{"rope_fraction": 1.0, "init_std_down": 0.0039, "weight_decay": 0.031, "doc_mask": true}
Each number is 200 + 30 x the weight over its row's rms, rounded and kept within 0 to 999. Layers, rows and columns count from 0. The size before them is the row's rms in percent of the matrix's.

# layer 10 attention output (transposed), 128x128, rms 0.0729, rows 20-31, columns 0-127
094,185,173,221,187,216,225,184,215,169,203,160,155,236,182,209,186,214,190,156,252,216,196,216,153,188,275,228,191,179,267,225,154,240,187,205,164,133,167,192,127,195,188,217,248,214,238,161,194,182,220,191,233,166,181,210,167,168,203,205,174,183,165,250,137,304,220,210,234,158,188,192,185,238,208,200,213,232,231,226,159,181,223,189,186,186,239,192,211,207,203,229,233,179,178,200,288,211,165,171,182,182,195,191,185,202,205,185,245,165,223,210,228,237,192,231,205,184,175,202,224,184,201,176,176,230,226,200,212
098,185,196,178,166,216,183,256,212,192,206,169,192,232,199,237,220,245,218,183,185,209,186,237,209,218,168,234,132,163,184,245,189,220,118,230,166,230,178,212,248,193,227,158,213,181,178,171,181,195,250,157,145,205,198,198,197,206,176,176,148,179,228,235,196,230,156,240,186,112,253,152,208,210,239,230,232,164,164,187,225,195,183,195,163,169,176,210,193,205,201,222,215,190,225,201,183,194,155,156,215,231,175,175,212,184,211,206,224,191,254,216,178,170,181,218,212,179,228,189,210,177,160,172,135,234,173,232,268
114,184,161,219,230,152,177,219,150,146,245,204,224,212,145,207,204,172,197,259,166,207,194,184,167,184,233,228,212,175,157,261,198,214,165,169,171,201,159,208,167,201,171,136,189,210,192,223,236,238,201,182,180,183,195,227,240,191,156,225,142,207,230,216,204,164,227,174,188,217,209,176,244,205,154,180,208,204,197,179,223,197,264,219,184,204,175,186,187,183,259,244,233,192,161,201,214,216,158,154,160,168,183,217,214,164,187,189,188,214,200,181,237,191,225,238,212,190,249,249,121,175,200,145,229,223,205,140,203
113,198,154,295,226,247,186,175,250,236,170,208,231,174,219,189,196,152,160,212,210,165,213,174,201,179,186,171,168,184,205,219,193,170,208,156,204,202,197,195,167,189,161,185,145,209,212,180,226,234,231,211,277,198,166,232,270,205,205,223,196,175,258,152,226,217,219,133,235,200,206,165,232,189,262,183,193,224,223,183,247,209,266,195,228,197,220,195,136,171,234,203,190,227,155,223,179,226,181,171,183,238,225,228,178,204,186,209,182,181,227,190,199,214,242,246,231,254,158,217,184,193,220,177,197,216,198,195,191
097,200,218,189,196,225,210,172,172,177,252,204,203,241,168,196,218,224,164,196,235,217,215,211,206,179,232,238,244,203,196,143,194,176,226,240,193,176,177,197,190,175,234,166,256,196,193,210,175,217,231,178,124,193,236,139,207,259,259,155,186,204,142,213,205,244,167,217,220,229,198,172,218,237,126,147,192,212,195,204,237,232,149,227,222,213,158,207,210,207,123,204,230,265,199,227,168,230,174,237,191,206,194,202,211,225,216,180,258,199,198,199,180,258,195,205,202,178,226,216,168,235,201,221,165,213,160,151,204
100,192,226,237,165,164,204,172,150,192,195,227,204,153,249,176,246,182,181,213,169,205,212,239,169,214,238,153,238,190,199,181,196,218,148,155,243,217,203,221,224,197,178,210,190,236,217,230,176,206,195,149,164,233,168,192,155,182,201,161,198,191,257,170,162,133,187,241,220,182,189,233,244,167,201,207,226,227,173,200,250,219,245,194,186,199,164,194,193,181,186,187,169,224,220,196,206,235,105,211,162,214,108,197,167,271,171,222,164,209,195,191,217,183,149,220,208,173,225,170,241,194,216,191,216,194,206,170,194
104,241,150,214,209,216,193,204,217,217,212,172,200,206,179,174,194,176,251,210,165,207,220,167,209,211,199,246,223,228,235,189,206,205,181,147,176,214,166,214,214,177,236,233,191,230,209,196,243,232,172,242,224,207,226,183,243,171,241,167,206,161,204,198,153,222,179,235,235,203,154,251,177,161,217,180,201,130,203,212,181,213,277,195,109,239,229,181,193,158,148,190,234,211,194,205,179,220,188,249,195,202,183,165,229,176,223,200,177,201,231,222,170,179,239,255,164,220,224,197,229,128,242,199,261,207,208,254,201
107,241,199,174,188,186,157,256,171,177,232,205,218,235,205,168,175,216,202,190,194,222,190,222,193,235,236,217,218,161,195,193,157,158,170,241,152,236,194,173,150,215,167,206,169,170,195,163,156,259,194,209,179,196,212,175,156,242,243,190,184,219,203,190,195,194,198,193,272,205,245,215,195,253,208,192,185,202,190,239,212,195,182,174,179,192,202,200,153,152,260,223,176,228,254,208,199,164,109,236,177,197,211,213,232,250,169,161,154,190,238,208,154,262,205,199,256,210,202,215,198,218,215,201,234,258,181,237,208
114,160,188,192,271,230,200,182,246,183,293,210,240,200,190,153,216,160,191,283,233,227,219,193,128,216,205,192,194,203,182,192,222,186,187,190,240,183,219,208,248,270,143,195,211,168,194,212,248,236,182,192,168,210,235,196,241,219,184,184,195,250,218,210,180,168,201,251,179,208,174,226,183,188,172,190,209,233,217,203,224,208,286,174,170,188,197,203,227,235,125,189,188,170,222,187,239,226,195,198,156,150,225,240,238,223,221,214,182,236,188,197,174,161,191,197,188,182,197,186,167,178,221,203,211,208,238,204,172
095,241,193,194,238,258,214,220,150,179,192,206,188,155,215,214,222,233,187,277,246,219,233,203,153,195,149,262,199,194,150,173,174,204,230,238,145,180,170,186,171,209,211,181,179,207,157,185,200,248,186,204,173,201,212,156,191,175,210,217,170,212,177,213,191,215,175,204,235,232,212,209,152,177,193,200,194,204,269,174,170,170,177,199,173,202,255,245,244,178,172,241,192,218,166,222,199,162,266,236,184,228,158,198,126,195,199,145,211,248,241,178,194,226,174,174,250,191,199,196,175,164,198,235,180,216,218,214,232
103,167,237,164,213,204,208,171,249,188,202,236,206,145,161,196,232,191,188,204,233,195,199,191,257,206,159,258,189,187,181,232,199,218,247,224,188,154,255,182,202,164,213,220,181,244,161,156,211,190,197,172,220,250,159,260,145,213,138,206,169,187,185,206,225,195,195,233,193,173,195,241,209,224,225,234,171,234,136,167,209,170,161,241,153,188,216,230,157,194,195,191,196,183,201,186,187,241,198,183,249,188,205,228,229,209,186,202,174,237,159,179,207,231,204,172,205,198,234,191,185,154,181,182,179,140,240,111,234
110,194,145,254,253,231,144,262,204,172,212,215,193,182,182,174,208,194,198,241,215,245,174,217,161,216,186,201,159,198,192,222,240,174,196,160,226,184,235,216,176,186,182,234,186,179,189,255,155,201,249,200,175,210,231,213,219,214,173,222,193,195,156,239,188,170,188,190,228,196,229,209,183,159,200,143,210,197,241,201,187,213,195,241,220,201,249,245,205,163,169,196,216,184,200,198,262,186,227,191,271,200,190,217,185,146,172,198,183,181,242,206,194,195,253,212,229,188,225,228,208,101,137,220,179,243,250,176,241
# layer 10 attention value, 128x128, rms 0.0876, rows 21-31, columns 0-127
100,268,214,201,192,161,290,165,250,187,178,207,216,209,231,229,230,218,222,217,224,201,188,252,214,131,164,211,217,188,177,194,156,227,199,220,227,177,191,204,190,179,184,204,140,213,208,190,221,198,194,174,195,261,205,171,202,204,157,225,208,216,155,217,229,208,199,206,222,207,223,193,222,234,196,150,218,227,231,224,177,195,199,172,203,219,187,176,228,169,213,201,167,160,213,148,236,241,216,155,208,272,225,155,165,266,260,222,178,220,171,214,220,150,193,193,194,259,220,182,240,193,170,157,246,174,215,244,169
107,183,217,175,191,192,139,201,250,230,129,195,165,205,234,208,201,257,156,208,149,217,191,200,251,235,205,196,172,213,181,170,200,173,159,148,197,205,171,216,197,171,158,175,201,230,148,167,160,137,210,204,161,202,209,207,200,159,220,177,204,212,163,204,222,215,212,202,163,202,228,228,201,168,172,186,214,208,187,246,212,171,155,188,265,188,197,171,168,204,144,236,171,207,270,145,204,157,245,239,205,243,187,236,174,236,196,161,251,222,173,226,170,239,149,152,200,180,194,200,218,176,243,209,184,183,190,202,203
110,214,226,155,196,196,177,229,211,233,183,193,193,183,212,171,196,216,216,192,143,147,203,157,189,186,176,228,143,185,231,232,213,216,218,151,162,220,208,143,236,174,219,242,253,184,180,270,184,184,194,157,161,191,193,185,186,172,236,206,214,209,206,194,171,173,200,214,204,198,206,205,240,219,204,184,161,210,158,281,186,201,201,230,172,197,225,188,215,125,139,198,208,196,222,170,271,148,147,173,172,173,175,236,156,193,140,176,219,173,188,163,205,194,177,179,146,163,183,190,212,180,164,260,209,208,174,230,172
097,204,249,229,130,240,190,240,170,193,214,161,215,231,170,200,199,216,179,175,249,236,158,202,241,205,199,190,178,233,228,206,222,236,187,215,204,165,199,260,253,209,128,157,119,189,244,230,174,185,204,184,155,210,161,183,194,180,219,195,191,241,202,221,172,187,210,202,228,170,201,210,176,179,232,219,235,256,177,135,198,127,215,174,225,178,199,223,275,202,195,184,207,182,176,220,211,197,222,267,258,211,245,181,187,158,232,191,211,198,202,193,188,218,180,173,236,207,242,206,214,211,198,187,237,228,221,194,243
096,213,210,213,236,191,177,242,160,199,167,180,206,189,164,225,157,201,182,236,171,209,146,200,165,192,181,250,197,198,166,192,200,152,258,118,173,193,165,192,175,246,231,206,189,200,114,191,162,152,224,184,209,212,214,199,148,188,198,202,236,196,181,215,207,175,220,172,165,236,240,145,216,231,230,191,208,235,284,215,210,219,198,185,177,175,215,181,202,193,172,213,204,160,193,192,218,234,210,190,185,218,223,191,229,164,194,187,203,204,255,164,186,236,177,172,169,253,228,272,135,214,198,228,168,196,234,243,236
102,243,208,198,236,217,169,210,210,159,263,216,190,207,215,174,181,247,164,224,156,205,218,205,193,210,163,209,173,223,246,172,230,201,171,197,209,181,226,156,154,166,182,194,199,176,205,174,204,203,214,177,216,257,132,238,190,204,150,239,181,214,233,208,184,236,194,182,150,214,199,164,229,264,178,248,176,263,250,161,211,137,185,136,203,190,174,155,165,161,207,175,193,201,192,212,193,135,201,153,244,180,233,207,201,269,175,191,182,186,220,211,174,179,243,216,226,189,208,194,225,195,216,198,141,242,207,167,219
107,170,230,211,166,229,175,221,210,198,166,190,206,206,215,202,149,207,167,135,206,230,200,191,252,219,202,195,175,198,202,162,208,224,139,176,202,191,188,184,214,228,234,183,128,157,209,189,206,231,179,132,198,183,191,203,187,148,165,206,203,192,159,184,201,205,169,195,161,200,230,198,230,192,220,179,197,208,263,195,173,240,174,246,179,262,177,198,235,149,175,207,198,150,127,221,151,210,237,218,225,218,142,191,162,216,242,227,214,190,178,187,156,148,139,190,188,188,214,212,178,239,138,168,225,242,173,199,247
113,220,233,168,197,172,218,180,194,201,184,225,166,203,187,189,228,186,182,169,198,220,180,221,216,171,194,198,229,265,251,201,122,150,179,162,200,201,174,185,211,193,217,231,261,233,202,190,182,148,175,249,241,208,214,229,235,213,178,171,195,170,164,171,140,183,206,199,162,185,190,201,165,178,225,244,176,201,246,211,238,161,216,185,173,166,211,176,170,223,182,203,173,204,196,180,212,195,259,196,265,200,242,264,178,168,198,171,248,204,243,207,228,251,220,252,158,189,240,220,255,228,193,143,147,190,168,177,208
098,191,232,184,218,215,212,188,172,182,250,221,195,171,152,179,254,214,209,222,172,205,136,213,205,232,195,203,152,240,198,174,192,199,183,213,183,182,194,213,217,158,231,179,179,231,266,226,228,209,206,166,170,166,187,218,262,164,244,209,207,197,123,163,157,223,208,158,190,184,268,196,158,197,231,191,219,200,238,199,184,202,212,240,259,197,153,197,189,219,226,211,174,210,210,236,218,177,182,227,232,143,183,214,206,231,249,236,158,145,233,177,171,191,141,250,263,187,190,194,187,185,199,207,178,144,196,219,244
104,203,155,217,177,230,212,186,175,208,204,192,221,265,246,216,199,216,171,255,195,193,195,193,227,158,139,240,216,179,211,174,171,184,137,189,182,212,188,249,190,165,218,171,215,167,207,162,232,204,173,197,148,96,218,183,199,234,160,174,218,201,208,208,180,190,218,161,211,234,212,141,232,172,192,190,252,144,148,201,193,226,241,191,225,176,214,216,214,228,234,235,183,220,176,250,234,189,250,220,145,208,255,202,164,216,192,181,169,177,205,225,209,185,218,194,177,242,184,221,226,229,181,208,253,147,161,191,201
108,186,180,177,218,203,144,244,242,238,220,216,137,166,234,191,246,189,208,170,183,208,222,186,221,152,192,193,176,154,224,149,205,195,190,197,193,197,188,204,196,184,152,126,186,236,254,164,213,196,214,146,244,203,233,108,238,199,226,215,253,223,174,184,159,168,231,177,175,224,215,234,184,173,219,171,158,185,152,216,221,233,164,145,245,189,171,202,196,208,201,208,184,176,151,186,195,228,205,138,215,202,191,244,230,205,156,223,174,213,202,195,239,214,208,225,222,214,250,199,221,186,224,248,197,168,165,182,232
# layer 10 attention query, 128x128, rms 0.0951, rows 32-47, columns 0-127
092,243,238,219,158,175,223,139,175,274,229,232,209,202,187,173,190,226,209,192,231,184,197,173,196,241,142,207,241,250,207,137,191,252,189,187,217,205,247,141,226,193,208,223,215,238,174,234,166,146,187,206,215,174,226,190,164,122,205,207,147,168,205,242,202,211,191,226,175,193,190,161,241,220,160,194,166,187,186,194,212,187,209,248,184,201,197,217,282,227,236,205,181,197,188,187,238,264,162,214,193,201,192,214,195,201,229,193,200,214,196,221,152,178,134,194,219,205,229,230,243,221,225,231,180,211,190,253,207
096,165,217,204,179,227,249,180,210,174,218,218,218,212,202,202,190,186,208,192,228,216,186,209,183,173,216,161,186,227,217,154,189,189,214,204,232,162,217,195,194,156,225,194,184,196,114,222,193,188,202,202,253,224,226,177,225,166,202,255,158,146,203,238,212,212,195,189,82,149,153,173,203,145,203,201,222,212,227,175,225,145,208,238,236,240,199,202,206,163,238,170,214,239,207,237,164,204,182,208,209,273,222,210,186,199,166,222,233,210,197,169,238,226,170,192,221,190,194,197,231,201,156,206,143,204,274,257,209
087,166,175,194,274,189,194,226,187,198,167,129,193,194,194,177,180,205,181,211,235,153,206,138,215,254,269,248,241,175,273,192,205,187,203,181,181,244,195,153,179,214,176,166,173,187,220,140,241,216,225,236,199,201,177,197,221,213,210,180,214,264,217,158,195,201,187,237,271,218,184,161,161,226,212,271,233,184,179,177,260,194,227,208,226,208,251,209,152,205,166,178,187,184,239,190,192,244,204,231,215,200,186,207,229,216,232,168,224,235,211,199,167,193,215,227,158,174,166,188,208,223,208,190,208,189,181,164,199
097,277,228,219,189,183,183,192,177,211,250,242,207,191,194,265,200,227,232,178,175,227,214,264,225,210,195,139,199,244,218,175,169,254,195,168,189,209,191,190,208,166,230,273,187,256,208,215,164,183,164,164,159,189,252,222,169,205,233,196,131,186,171,233,184,168,199,200,186,199,187,176,216,181,190,165,156,199,210,192,199,180,177,204,233,167,153,178,201,219,220,202,191,218,186,198,194,229,217,173,186,205,254,212,221,174,166,203,185,179,138,229,186,184,170,153,220,175,220,218,252,210,281,256,199,234,205,238,159
092,227,235,203,242,198,166,202,206,213,229,251,190,181,175,202,173,228,246,196,218,215,146,241,219,202,200,205,206,245,197,208,209,248,207,232,209,248,190,194,248,158,236,224,208,250,169,235,252,173,193,214,183,207,238,160,244,165,181,254,187,198,210,241,206,167,225,249,176,161,185,175,204,205,245,144,169,202,182,181,177,200,248,221,138,146,182,226,209,253,174,197,187,207,168,171,200,217,148,177,191,229,221,244,204,194,195,226,172,193,192,232,156,219,196,194,213,172,214,190,213,205,266,250,226,281,222,257,219
095,247,240,224,180,207,172,171,176,253,235,238,211,205,248,189,219,264,224,208,181,168,193,215,195,229,185,180,193,295,196,203,158,246,209,211,246,227,204,160,198,189,241,224,196,202,188,210,210,216,186,167,227,190,171,232,237,188,185,240,182,198,213,248,175,161,207,217,170,236,235,183,218,179,214,142,191,156,164,232,165,190,170,183,175,178,258,207,252,215,236,213,221,253,190,230,228,208,161,202,200,261,211,227,136,218,199,225,238,212,191,233,179,182,161,175,225,201,217,179,210,149,235,233,179,227,215,272,207
087,191,173,198,197,246,180,212,246,134,205,177,186,152,149,194,209,212,215,195,217,194,149,173,227,187,200,193,221,189,237,228,243,225,243,222,197,216,182,233,183,169,193,201,203,152,171,229,301,214,223,199,153,195,191,139,198,198,251,175,191,221,205,174,238,162,177,181,249,160,178,277,172,225,216,224,238,239,211,160,217,176,179,191,265,175,180,178,182,232,141,206,190,179,168,167,153,184,217,147,200,163,181,184,224,243,199,189,138,234,227,191,232,177,196,167,226,210,209,194,179,217,201,193,169,201,240,203,198
086,187,242,190,229,196,238,153,191,214,202,215,251,219,234,226,193,200,179,187,263,196,197,238,242,231,221,202,189,177,162,161,187,191,166,169,263,226,182,212,210,148,206,245,206,254,174,234,220,165,159,182,143,174,251,208,185,202,233,207,188,210,183,306,174,173,210,251,200,174,171,183,177,220,166,211,213,265,214,217,198,240,254,228,187,196,176,215,174,184,175,211,204,156,183,223,209,256,192,197,194,194,220,229,216,167,222,226,163,213,232,196,178,217,230,157,172,206,163,215,221,168,240,259,204,172,187,217,254
091,179,214,161,176,261,246,201,202,233,197,217,226,218,194,163,151,160,223,208,247,230,199,205,235,205,117,166,168,159,220,214,207,195,164,219,195,204,199,257,146,208,166,162,194,180,174,230,228,214,270,268,158,172,203,210,170,176,241,185,269,195,220,178,192,188,196,225,241,182,229,218,196,223,180,236,242,208,157,207,237,205,191,141,264,215,200,174,159,198,255,177,205,182,203,219,209,166,194,217,209,152,184,177,183,188,196,229,187,197,242,224,171,191,210,167,196,176,216,219,157,244,233,179,230,176,238,177,238
085,221,192,171,259,231,271,206,243,212,168,197,234,185,212,200,201,153,179,204,232,234,235,143,212,239,215,276,212,194,240,211,181,244,229,153,206,243,197,166,175,226,177,176,224,240,163,222,185,233,226,260,219,225,230,274,205,170,193,203,171,194,167,264,186,205,253,230,175,170,174,180,148,217,184,178,192,212,252,216,223,251,285,228,171,212,211,212,200,163,196,213,204,221,181,221,169,210,216,209,210,195,249,248,229,197,195,206,202,219,193,224,204,179,204,174,155,186,177,168,234,171,207,232,220,186,184,217,182
091,189,207,207,263,228,179,233,218,222,212,184,205,224,221,144,236,224,164,210,227,186,199,210,205,188,198,266,207,173,233,179,170,213,285,183,207,203,178,211,173,157,143,215,239,188,139,222,162,222,200,216,221,173,200,282,179,169,239,217,213,219,184,218,197,201,191,232,221,223,161,188,225,217,235,195,209,212,216,171,161,248,226,190,208,178,234,160,154,199,146,161,182,162,249,201,174,209,216,243,160,207,192,233,205,214,223,184,179,213,208,163,177,185,222,181,254,259,179,201,171,169,216,226,182,160,290,226,180
091,199,173,192,215,202,198,210,204,147,214,193,172,201,191,197,236,202,199,221,272,191,233,180,186,239,166,182,217,180,184,132,256,211,169,162,228,211,173,171,235,159,232,190,146,218,234,206,199,200,214,197,212,224,235,177,238,172,200,158,247,220,190,203,197,202,194,244,236,217,138,164,174,163,143,213,204,195,224,130,174,220,265,162,248,217,182,245,207,243,173,216,195,208,225,243,202,241,147,176,166,209,175,220,227,208,185,173,184,220,234,179,194,259,225,210,222,199,168,221,218,251,197,138,201,226,155,194,258
087,160,186,213,194,199,169,183,243,186,240,233,206,151,204,188,194,248,273,180,171,210,220,199,162,197,231,231,232,217,231,207,239,142,230,147,228,199,212,226,212,230,229,205,147,177,219,167,166,182,203,198,186,237,191,135,213,187,157,208,198,174,237,149,244,213,169,180,178,207,231,222,188,190,233,242,204,149,150,240,234,179,169,180,199,170,248,194,171,130,267,161,184,213,165,194,208,178,233,193,203,212,247,193,174,169,167,176,213,201,221,137,181,210,159,170,224,187,169,224,191,213,185,183,182,221,164,187,253
090,187,211,197,185,225,219,200,220,215,204,240,180,180,160,219,214,253,187,260,166,172,167,194,158,184,180,205,200,194,166,203,213,200,223,210,190,157,133,221,209,212,183,190,246,199,181,162,197,184,190,243,181,125,218,178,190,185,232,183,247,223,242,157,244,211,200,190,220,204,213,229,172,204,250,232,192,287,181,224,165,224,186,178,178,187,229,149,155,195,204,203,134,211,228,167,227,203,183,172,223,165,199,210,175,232,209,209,120,186,216,296,231,215,184,209,266,255,212,167,186,213,204,167,189,172,211,185,184
093,185,258,176,203,225,205,214,202,197,213,238,179,221,207,210,237,189,170,204,186,260,198,229,217,187,182,146,177,186,176,149,172,174,166,204,131,225,176,188,195,198,240,167,144,202,191,175,152,238,221,230,224,238,204,221,179,192,214,237,152,222,166,193,230,215,165,160,191,161,177,197,214,173,204,200,220,188,220,204,182,169,170,211,123,186,272,160,214,219,234,197,145,236,212,193,217,221,242,205,178,267,226,172,210,203,221,166,215,202,211,224,252,266,186,182,207,122,229,185,193,224,221,178,184,170,167,243,147
092,126,212,210,232,211,265,231,194,210,210,206,227,246,209,218,231,192,242,192,182,251,207,154,226,250,169,232,193,186,220,172,226,183,221,202,154,155,161,197,157,148,181,107,241,159,201,234,175,197,203,188,226,228,178,197,232,185,209,170,195,213,179,197,262,206,189,214,238,191,223,186,146,216,224,158,205,170,195,191,255,231,210,221,167,169,206,204,190,187,192,193,214,206,184,212,224,192,231,209,195,166,185,216,184,185,198,232,134,190,251,181,179,246,190,223,173,172,167,181,199,241,156,224,121,144,208,168,173
# layer 10 attention key, 128x128, rms 0.102, rows 32-47, columns 0-127
084,227,210,169,198,203,174,249,163,172,171,215,161,163,183,169,209,216,203,215,137,204,237,233,149,202,239,248,183,195,215,224,224,144,180,223,217,211,139,258,140,205,232,187,215,203,235,164,209,196,175,192,176,188,202,199,201,210,179,185,205,207,199,129,180,191,208,201,239,225,200,238,152,196,235,218,208,169,178,187,187,204,246,191,182,138,160,200,156,231,187,249,191,186,193,166,204,190,241,198,221,171,255,190,176,218,159,233,222,188,167,266,197,192,249,185,223,151,230,210,155,166,186,133,199,170,144,181,156
089,172,207,286,220,176,212,172,175,217,214,187,205,173,202,217,238,207,174,150,216,231,210,185,237,224,122,229,168,212,236,128,246,229,210,250,178,248,172,142,259,151,223,210,232,189,185,233,253,195,230,211,168,209,240,171,206,205,213,223,145,231,201,198,156,185,209,203,207,231,197,172,157,208,173,204,203,242,254,211,210,189,228,174,212,198,188,196,210,218,191,209,209,184,187,236,178,242,173,201,199,170,199,232,208,181,159,253,177,234,159,205,192,214,179,206,209,135,201,232,272,223,220,158,230,241,210,205,228
095,177,242,209,210,180,184,201,237,224,206,155,184,207,202,151,139,152,167,161,228,205,177,195,167,213,167,195,218,124,158,194,170,193,162,160,152,149,236,214,175,185,180,169,218,194,210,181,174,189,209,189,207,184,146,202,189,148,194,195,219,192,229,244,263,200,182,169,230,221,210,171,294,230,177,173,175,168,204,176,218,223,140,190,219,222,207,150,221,168,219,162,183,189,202,176,277,164,145,236,163,208,198,191,245,213,217,151,214,213,215,212,190,207,237,173,171,213,216,200,151,173,184,197,167,190,167,219,204
093,255,215,228,206,246,198,157,194,199,166,205,159,222,141,137,169,185,182,175,213,189,227,200,212,145,171,249,212,192,237,175,191,183,209,204,219,203,189,167,221,231,177,240,210,140,190,205,192,153,245,214,196,213,209,251,224,178,211,206,230,170,210,145,203,197,242,242,243,241,218,195,175,242,175,264,124,128,214,205,261,217,210,198,204,188,221,185,216,197,212,212,230,141,232,224,170,210,197,202,185,154,186,201,191,183,192,210,241,233,214,266,203,180,232,220,146,166,214,227,233,239,187,153,206,205,226,183,210
099,267,203,207,212,251,164,200,176,181,191,260,213,187,177,206,207,186,191,158,154,245,225,232,228,216,196,164,191,243,192,146,221,193,187,185,269,204,228,168,237,193,197,224,219,188,237,122,219,173,213,157,226,156,221,225,212,189,209,204,235,182,156,163,206,182,254,236,230,240,189,238,214,247,200,174,205,190,255,200,192,165,268,256,265,192,171,231,223,218,192,219,212,185,223,182,164,212,177,200,200,148,212,231,184,147,203,204,201,229,169,168,152,170,260,175,166,196,213,211,187,190,170,189,193,171,179,179,181
094,190,224,219,213,228,226,160,211,178,248,247,210,183,250,224,189,198,193,157,218,247,225,247,262,205,195,234,203,213,198,143,256,236,204,264,222,242,189,201,214,164,253,214,248,225,222,221,240,223,177,169,107,173,219,240,236,160,229,202,185,198,191,243,176,173,212,179,189,194,192,212,228,217,171,166,186,220,257,196,218,179,260,184,221,206,217,197,175,173,201,172,233,183,167,210,233,264,170,186,148,201,211,264,218,245,198,215,238,192,146,192,204,214,181,188,203,242,207,223,234,184,202,218,226,190,208,221,226
086,195,180,179,253,174,189,249,160,186,198,259,207,217,236,225,249,189,171,180,181,188,207,177,176,185,184,166,184,229,158,247,190,251,209,194,164,168,243,176,190,212,147,160,202,200,154,195,151,155,213,159,197,211,171,165,133,174,225,215,146,161,210,175,159,199,205,166,208,172,172,215,217,169,223,193,201,265,163,217,124,197,195,193,209,218,200,183,209,245,180,199,181,184,158,143,185,159,274,229,218,158,168,216,201,156,181,197,219,226,163,204,227,230,184,181,214,182,187,229,166,208,235,242,210,236,167,177,211
103,195,213,268,192,149,226,166,274,210,198,145,198,195,200,165,218,185,192,181,186,179,172,224,181,168,171,236,202,241,205,164,191,178,226,170,234,220,198,220,220,152,203,218,268,232,214,232,231,215,195,238,168,242,159,185,192,218,214,199,167,215,170,148,180,207,206,198,232,245,225,206,202,202,180,253,170,187,212,159,276,189,220,189,179,196,230,239,217,199,222,208,236,160,212,215,185,222,202,168,184,206,275,203,205,255,195,246,152,216,162,202,170,184,156,205,224,186,185,217,216,187,168,120,206,246,148,163,226
079,184,212,159,203,201,239,183,226,162,216,174,206,222,235,176,202,184,255,243,227,162,173,184,186,178,204,169,250,241,193,210,228,175,192,268,203,185,222,192,174,225,132,183,212,202,146,213,174,213,203,187,229,225,182,224,188,254,257,185,211,195,198,257,191,237,176,182,214,185,204,194,194,192,189,231,246,195,192,152,200,183,201,183,201,225,211,183,174,245,230,165,175,207,172,242,226,191,250,227,205,179,174,220,238,236,198,209,266,137,199,221,287,244,252,173,220,235,221,171,178,193,210,208,131,199,264,187,167
107,251,232,289,215,165,218,144,213,136,204,203,218,202,142,185,184,164,284,160,172,235,251,229,182,175,187,233,190,248,238,152,233,198,213,241,172,188,201,232,209,186,190,188,265,199,239,182,212,165,218,188,174,169,225,205,215,182,201,190,202,217,215,197,210,188,236,238,243,241,214,171,215,189,125,249,241,158,222,214,212,252,215,227,207,157,210,200,159,219,183,221,236,156,214,163,203,214,211,196,178,178,218,179,202,197,208,228,200,208,172,200,202,194,161,220,202,174,211,270,219,214,217,158,161,182,206,195,217
084,183,235,202,244,154,250,193,219,181,232,143,201,208,182,174,210,193,165,144,206,198,249,153,131,169,179,193,212,213,226,203,216,183,249,210,185,174,239,217,198,220,240,202,181,214,194,203,208,231,207,206,184,174,231,208,182,173,202,175,199,191,222,207,159,219,200,188,182,221,224,227,261,208,138,200,173,196,159,185,232,167,200,198,196,174,199,203,208,261,220,138,239,126,222,228,211,187,212,264,216,209,181,197,252,153,166,203,203,154,207,240,168,197,187,114,173,129,205,207,260,203,211,215,242,190,226,193,162
098,204,223,216,226,269,149,191,204,197,193,228,222,205,184,204,196,194,250,147,187,225,202,250,191,158,178,189,207,125,222,211,207,205,165,219,224,182,163,148,239,184,201,253,231,209,177,206,225,99,217,208,225,130,184,204,152,245,253,175,204,207,201,157,178,219,224,214,205,241,208,218,157,175,239,131,193,195,187,204,218,172,225,193,219,194,186,196,152,182,202,228,205,187,208,229,178,197,145,205,157,177,218,182,163,169,221,212,200,218,200,217,161,130,237,184,183,175,207,170,184,242,167,233,199,187,264,190,194
095,195,193,136,249,210,144,254,176,170,195,241,164,257,159,219,200,196,207,204,206,149,177,214,230,236,209,131,257,153,175,241,179,206,179,165,187,158,256,184,203,202,202,247,197,138,172,193,199,183,194,186,232,211,168,217,228,221,200,225,196,191,181,246,228,239,202,202,236,167,186,200,219,212,223,168,197,194,228,212,144,195,177,198,252,253,199,182,193,188,253,180,176,213,215,193,186,164,146,262,253,186,191,185,174,169,163,181,154,174,204,212,237,176,243,275,175,180,225,192,187,192,221,173,217,213,187,194,202
083,142,182,179,202,233,246,209,183,194,249,192,224,233,247,211,228,224,166,230,222,206,226,252,165,251,265,142,200,173,173,186,189,141,231,241,184,194,189,205,222,247,188,204,185,184,248,203,185,272,179,226,185,256,244,185,212,224,194,218,200,195,249,220,198,228,165,189,160,153,195,232,239,214,226,152,253,217,192,188,187,226,202,246,219,185,145,176,211,203,206,138,232,204,233,181,202,209,178,225,177,202,220,220,225,145,210,205,216,180,183,164,206,173,207,224,257,182,211,135,196,184,207,196,213,164,183,198,261
090,188,184,192,175,261,228,213,203,233,203,205,210,171,201,204,194,180,197,214,180,193,206,215,151,283,223,253,298,200,203,237,111,152,237,224,182,219,233,177,231,178,233,220,248,173,195,149,172,231,149,235,205,197,205,209,217,200,202,240,212,149,209,220,208,213,179,220,203,199,173,188,224,222,229,199,189,185,188,245,208,196,204,165,210,225,137,201,183,161,249,165,184,223,156,206,191,209,262,213,222,229,170,173,209,172,178,217,223,251,212,196,168,187,244,221,188,214,200,192,211,165,259,168,136,217,183,232,189
093,187,196,207,228,202,225,216,178,214,225,181,208,207,202,144,195,193,233,216,234,159,239,212,143,183,172,159,213,210,256,151,201,189,236,237,249,230,180,196,188,237,142,201,212,168,232,121,216,221,254,221,184,272,189,207,178,236,205,201,155,204,220,209,187,257,208,189,232,221,212,189,251,209,146,236,166,212,224,223,272,223,191,196,178,212,188,196,181,190,211,251,201,176,240,204,152,247,136,235,143,202,188,199,172,188,218,227,201,235,183,244,153,217,184,223,212,211,190,235,203,235,214,178,238,165,163,186,178